config.yaml
positions: "rope"
parallel_block: true
lr_head: 0.00626
seq_len: 1024
Each number is 500 + 50 x the weight over its row's rms, rounded and kept within 0 to 999. Layers, rows and columns count from 0. Numbers have three digits each. The size before them is the row's rms in percent of the matrix's.

# down: layer 10 MLP down (transposed), 960x160, rms 0.12, rows 721-758, columns 0-79
# up: layer 10 MLP up, 960x160, rms 0.147, rows 722-759, columns 0-79
down721 091:502448529523523476440520544549520536518441402592460527430494539543456427428485563517443621471546575538537475517480537524544487455437477530428480425492386509540509550463490447458566504551426503461560538516472516488524544516473540472525495403
up722 103:459459421481511421465535566451540425449508516455474478447535427597479527455480368565490548524560534515588554478490503439539516447430419466482399533517584490471562558531447443488518523497551578568553544560576572550572495518509507428496525358
down722 104:504508500448562505501487565471475440391527539531430471543555524571477596544487446511472570477481505561535469469501543520465600512480386466478517570491555524566548437475458443455482433491589473465543550535438533494475492482521469493514588567
up723 100:443549489468485437495429532553461500504616541569507502564544464456428459464503368559444485430547495515435475523415402499479553398452456550499491465413450452538504498603476493498414526467455601503565450517594456516524471496445459567502473531
down723 095:483483501472537615469558550528506458387514524478401540561491524512572572470431476531415516569534515379485523491436525577528452513500437491517501456581496546448496414519470468469463413525510501475476541538485559556577463435490517468461452443
up724 101:520498464451584482546492452497655499455490563521562532545527486424417396465483449567569510503587548526583538518531565509532494488459706428547538510509540475529512470506512422472570603591545502469429495463468515494520459468528456459470566484
down724 093:596519497568481447489590414511552490465462513499560501545482465503570520446598511527424500510465520557452467507519531464501484514532421435494482480450426485530494590594486459490462430451370481462526448534548444497507528504514459583449518559
up725 107:510568498495439451529409544525524556443587425483421427535472504478610514509532569517468479506495470467431513519518555460473558537560502519558492400497591550506475533486476387622530536618512531528517458537467443478539542565568448452449485440
down725 105:471497544421448418540525522494491554486528530439512555510595527595495484525519488454461546510457435456608476428514507519546513504460462552439513460497433641475579445485496482434443488464513520393552409521449496585451589502553438528479560505
up726 096:521489397566446511535526476508512474564563511550488592529474507477505528480535486430498554563606415449468514524566483515456518573504494543408509567468513486430535571602440480460398484514510441547472470499478487518490448576438405445493454440
down726 095:532444531533491489574467493564490617495523467505490505498420425503456502447453564478502551405482502529532442420479568507488540453457577432547468400562491538589556447515474415506551493497544500531551498486467439543394537465480573572496502538
up727 106:477426462427585463443552563540499518501526477443490437618532625454503490554496448573619477564573387488508530466447525541525511515573502472484539461496521551442535547440513466465495492414585507553468449481553378470509591465458524538557544429
down727 108:577495567488447603543466494513465467517452508546509512511558571441441440520449582456551528466636498515552495459491540528427398502470538473595430454462574468490493461475551464556519504432472452439506561548570457410520597452463416543447481474
up728 107:405423461547478429503517535435480509531618550441509476407532496462494582558478458463506448508516526559481557518566467494483464500570518547446411472542400515505646536510496496608486472538557532627459430483553463494564602484517471498514557432
down728 103:484419492460521489558398473521577447445469546394547491473466447539537470501536499551444558505489479574520474521484557508515417430474577495556520507397447517354468523457523467513422469537569460440545489499536592574506487503479588513526474561
up729 102:531443490519461543484459467445543400550502496461483541458491527481490491511514465416395529549594520526436491508487508495474481427534490528532418453520554539565513430493473370564507577459535501489497543514515429409539420523528579450461452545
down729 103:438485493476505462452479472450471545484522493439446594434596540483434469542486579435502497440462578423446502479468566531532478554554488509622422498483521523547579578440437497546463501531573482487504519471509547465460485564541417506484517529
up730 107:398519550444468455534473464520498544517462546607429461545451481477487529539539456547433420565562459511540560518516397578572554523502525435509539543439542531463419540450429482552503556527486415472527499534481580534521571514557498504461546497
down730 113:481540525517416524509506457509470452553516417585403510411480398542515488482513560519459494487588537451579452546494497556521446563538493485405485534598478406515508551488470529547471493585601554532558420554500598546565591507528512466489535531
up731 097:541491562516456517568462506466512451472491532545542553646497527502466490565449550554532429519403419487490527528495481526486512523564513506485427494499561454376512562491535455468524522535560471491541545476453500434453368569548487496529558551
down731 099:570356485577520414459468523448501462504662537441559434416546491423483437407515467478502471591507570574470482487469529554562468504490455536546441569578531411536524465401462552475591564421559432458493485510496525436437524499506449503483483495
up732 100:550487481539512453521486539514518497540369487470464474578501523513468498443528433460466505537612528612605454500580601572497597541541483428575394493512472395493479506433445509539497462450481497578462420515477386477458464563485533582458482476
down732 099:442489541392625474485549481506504502501550482557543483522532490466514515529495464516537548465459516510410431551549483388435510507401489522497464481501606495564540502584505504490567514488406583496575499484494441580554557431560539436414526449
up733 101:401574490441503597534549561507474542501401470484465547428527429592467534547495504466517444470543500516434406546464515438508476502521427504563522475484493436469522511462490507585507458421465509528508465534626561518574438515449517471506503539
down733 107:558498508521427442536559538373519495535501455529334462465551446592584480499517494490463417493540573537579474505480469563524476454584453428630446572469486527497436513476459438463539533583466540549488559490528490635538516450495546507418426516
up734 102:505417419564494591488425457415555417562513504530521538525477565524565557649433543498428553491563570488460543509516510465487525429493509480482470416522437398410460499578469432450520470445520482545466522497506584489517508557517490526552531474
down734 107:485506475462518447376398503554511473521554516535485448472320399579527458474483484514457450528473571502515492462552451484525497446493435519548537483543488445541537520484497544514514559515529500490466585574551491438474524506570510559531471522
up735 099:520543428546468431519473531467565474504461512547409472700479520421450507482496534493486465517453477470502452613543501513405452520534554473486503584458522419433495529564464492520532438532590459482492472462468486508498423591528524472568567550
down735 099:522436485603514562509464517501473485370532516503531412445396453527579547509472543431513512504560515556556538508574486505529577518492561516437439438586500498529488450446465531446520516503562523464512485522500598468454567397555549563483386491
up736 099:457551561407522487433493514572521482446513467420532355523477552543462467517439487519493493495475476449485498452462396508455464562519600488473496477511487541457490522524554530651456533403547415495485558494449540391441458407468476502494384555
down736 098:484476431473505497469462552518584436492509575517543401446501550489474516404516458614488478491525439559520480561438505464553553508505525447454512514475533534458633473506514562513632542322368448500484559480516478498491434503484501462477505444
up737 100:493483454467433510506523412483512567446494539508536573589534596530543524451572492566512414469424464505513452535541559473547490472442471398468555404528510413383517532539518453510514514494538394492441583505521457534448438480495427532427507505
down737 102:555514500505506530542486549505465414482510457522610417460587411502541548491447449413436576533507515510411562499508438542465506460494612614467483506502550590588474542501511510496492590577462541508574444510524542483573539467569459496507506487
up738 100:491522527522441462515477525525495531550470464404492543516454498409466553427515493525522552522519477556472532464475513425520524532477523425442434500516426509469588523462609538463384462493428509537409518483452557599548499497538455526484447568
down738 098:511504559574417447560371362483491593510532556518432453535543436513544534519444449457455471510494411449537541517520409435467564434493592493492506526512551498544513509423509546485519601526644466531524549457490481466411459467520547548528473532
up739 103:493472626504509559428466429533512456525494492442448468486474561509503567476505490516457463514575526588522512440476511471492547435543489525480494468482484509499466531494406520426460604466460594467478459550472569534559415506419588417565514443
down739 110:474554558514497577538487452473597473514527467494384545506530584557509519505403482495474439532477532553512592494485418544500524445477557554459522394627543566454558455438574545516548545504553621464533578514571363542418519486556527462482436502
up740 101:485577510473413471438446459512558481413535549506502451448527496522537560429515466404499615457466567575569492516442517505562468515534462405554488498478567566577539447467571411490594510562516461488524425507494566460507515558510459469420434479
down740 101:555507579564421508496536482423452467506471503449459419500412531532454472515542545510499540458562522492528510482481515358502551494555475408522489470541532443459469492547477517397439496470531546480495531552421531468451487518402533618427457512
up741 110:500498468538503563555489459448513576560573504513484592457473478476471440501531551538529542457591535543496449490531517523467536532542504507540385460394414587519447526516551521504496454518601494580516541531527487509511434514459439523513471576
down741 103:479493524523513511563442518412511451448437577416425533551480536513395511500453582561549457540480506458405619518499587564464480447446538488412478443465505459548488552538532503496460504457548469475460509598510493514520528487509545488472506523
up742 098:494486407522508510519533451532512377550532539405568506458447502490446545633430480490447495495632495457481511541510594513541503456531596567520570469522482429531501573387474465556536510546428502554544487469500519531489554405507545540487562548
down742 097:570486454432415420435528481456501566530419560528437495511572487590483468532531476483417603547578590510498452440476470597482496431530379500546487550475465603445473443577454485543488597541508528513535452432510508457464548527518514535503546481
up743 097:499521426500537487430508544485510464463500468573506585573503458420624563521365501449513581400469472491437447423423532525538504558593437466451497522480428411443425587502495491525543410488544526526461461541572410518549557578522521506483481502
down743 092:508484557513445446445562471475490455523521466495493545544451459515553617509432511483517472636459495480479493564451548525413539493446500588497482526545559514463505517439428535494509505434535556550443535445517556540414475447524608628468520501
up744 101:511531491540553463477533435417524501506560492447385458547414475524478535426503520494484521547471478478471525500434521562544504512482519500501468565485461435418462541478536411491401550561634521516473484518487516480441520500425587452505441511
down744 112:507470438440484392530417454389571556508580507496479586601514374526509509470583442563541495525411477533498472537467524563497469494500486510560455544451434541508507550524511469520492487531490503469483518511591583476408486427500474399508412577
up745 089:567559464467561473463499560535482412567460555508530539499491496486576558497424586479516531550474482395512479455501551447453519568530485447568509532549535555489564535461589408504447452513586524537436574489559521596537544446469408465551508580
down745 102:490527417567431451524538473470463535444533497532502508448532517504523418503539357497599458401492543531447388505476427545631591517457557496474510385512496423554560529539439553459551521530419488456559452509488529426555470577527478534480497506
up746 107:522429456565541480522479545486534452499513517463473553444573518578437479560415531495494507471497546481591476554492510542493405494548439504580535482562456572486434531542521485505508501526495565543437481481479503599604439510545533511423478511
down746 107:462420444480541434550434594485541496625518437580536571525523571456503511561399499460572529445473532538480489488457441566508436501488489499486494590476475493457525495483438462496469482522509550521420515422501551439584483552535451476475454525
up747 101:480484443492503432622477410490585515563523609466465450547450511562450522512418545486463469502551494482479425459475509486435551456530444550452382551426523502514529496440436520512536463528475545473442497458527542446602577536538436507481493486
down747 095:520558558472528467489518505447462534593497426516607511457464552429584415503551562460495456447499529552447507550497422545542500527420581526471402499458428491526496497397613488555623421485539578407488449500493470470499431452565561515471530480
up748 106:526503543505493505613522566475575533505470517547545586545446424479482504548489555518662506494512517526423502558520508511428545561392505489516530523404460424499364522538448529527423407435484490494472475501595441451432451484392574490573532474
down748 103:549538521433480498607475479529482461462476562573506469500592468441447538461481452503509515457542501541488558444489502526518546505439551483485521513522478508497405436597503457482580468481513452556470568516534642456483437529428449503460549464
up749 109:483495562491482539592456534422460487453480477569393384504539541502499536476530494501581537549454508543507533513403411497566553491556465478547524412526522470475500432539558450457424567554536498437490499529397546438534473472564459366486486524
down749 106:465450601528429466488467572530466526510505474491524425545431475468483531577480469426525516557486557464477480444467493490486526524471554495453448566549521509487541505376535525483423479523523558565439391545504433466460495494542469538535466395
up750 107:395576582447497472468538498519541531470547453474458563505566594422581480547481455476576475533518515513525377524498460425529573498570548513487504502491496405557538573528504465577460461455491467587472581515515423488488428453490483530475472489
down750 106:516501512488521465497404497521477554460488430490443527515549440556436587528562481548571420532537455426412576487457577493391597566445530527501603441536490499458512491424476511454585502444536500509504507476547484500551413544487548534542484588
up751 096:410560478473526464505546505465500552498519555496485494497616584582500494435447477576443485528551589418571484401535474548526464486476463435449491547572556465492554572441464571506589497551506543413454509424529397549415487559515528551501490567
down751 094:512513455512475568495500502536446493467484513527477433472470472401528565486516508468518506523448553489484430507488553522547420448528482533619510434509482515558534407519493467459444495470530451478596550524477563560554586400504576468501462492
up752 095:504571565506463560441525556476481462475495493578555439532602463521595454498508508483505434441495587543446507500563499445536460471361592502467407478570542525482585506484510491545473525535500558465438436542559476426570487527527472582512485540
down752 092:559468465465506514478504580422568457571536476453428481548493598457498471591461491526416518553560544494477495522418452461457487571511503557509578498439493520411542590452549586460517476496443470536639480380553553531487532458401459499485433488
up753 094:482478493552442492548439508393442565451481591523452538484473423379555470498511435504456640586464451449486459516414454511508549504526493481577506501559457428434424559545540502466502420531605443506453548521580527490428523568460425481497520562
down753 101:472512526492554489503455388462561606531497525502485442418516505590467506476522511467438449524456465513464472424478505468411523570531436514608418466462525488596558612486536498555436509572496479530482509562458550538552522411501494454514582517
up754 098:367571555481512477482535444508456566528497508480459506585446481514570460423435506439486512504528596561525515452378578441403529510460512445498453542406479424445525506481423543488515434407425483445495521543500535457507413522463476467460488508
down754 094:568452531508541479520429551502545528538511441548509490480655589483437624460436444519475447490528508453470579444493537465482492536461476566458532526513504561466489497507491555548467563513544527494507478508466454566554645481525483579451441440
up755 102:510514483428428488469470562496466513466557543449544509483578557401567435458496522500433518453523466397427476505598636558511614475514472554453441473525531504539546469575458596378488514465556417499429551465485437488500519496531438488462578606
down755 103:495483545468459518488512448543538537564461458474414422511490424518492434504504561491465545610444506402520464537404463517526405574509449470603466522444559537468505505444554392595474543484502574540608536507475555558481502441458570433509451435
up756 097:381479537557583513518544601442473382408545473561436455501482446585480502628468537516493450490463459478449477498494502539458489505472503490500474574475404418535476556466518437477461384469455451529471572423486542535461512493595537500452399501
down756 090:566454409438473438478509522454377506457504509527530569606469600570574487501521444490468563478548405585500437516457439469564539571498423512417491496479578470462561454529421460523473519509478416440523467471552459519400500555487550493402575588
up757 103:491536507514556545514670527391482531487421449503453615417508535491472445527511419518562478457545553486520520510563557540547512389600393507496456494469539473484492468574517478542545529473559540488466477630426445514440506464482424476524550488
down757 101:454434461453476518525531510464580494471569528512347590528621473533501490501596494505485511506418447418549518529478460528492469429508546502501452494405429520493496480508484448509571570447478580508440532472594530452446512480521568470477601508
up758 093:434498492540629535502554561525429541458490508531467508381600563518466433506516484504477449522469482498509525489579485444530517484551528546466473519497562461511572407459453488480545446548542535538491550531510440500476466502463570471456478476
down758 093:606590585440384416486520531517457558558549458533449482502505480494485482443497419474483497554470486407581468558533442551519568544404546408573552463481565444578502525411474477522560461487485421511466457517467481510462559487388474581472504505
up759 104:541438468412477471558526479460412412463476427457452526399491524547493422494421452517545478512640424551456453494542505536550478550458482527517494531387478432443472481532470482522481460468524486570529553469380466515578522504475487490529536551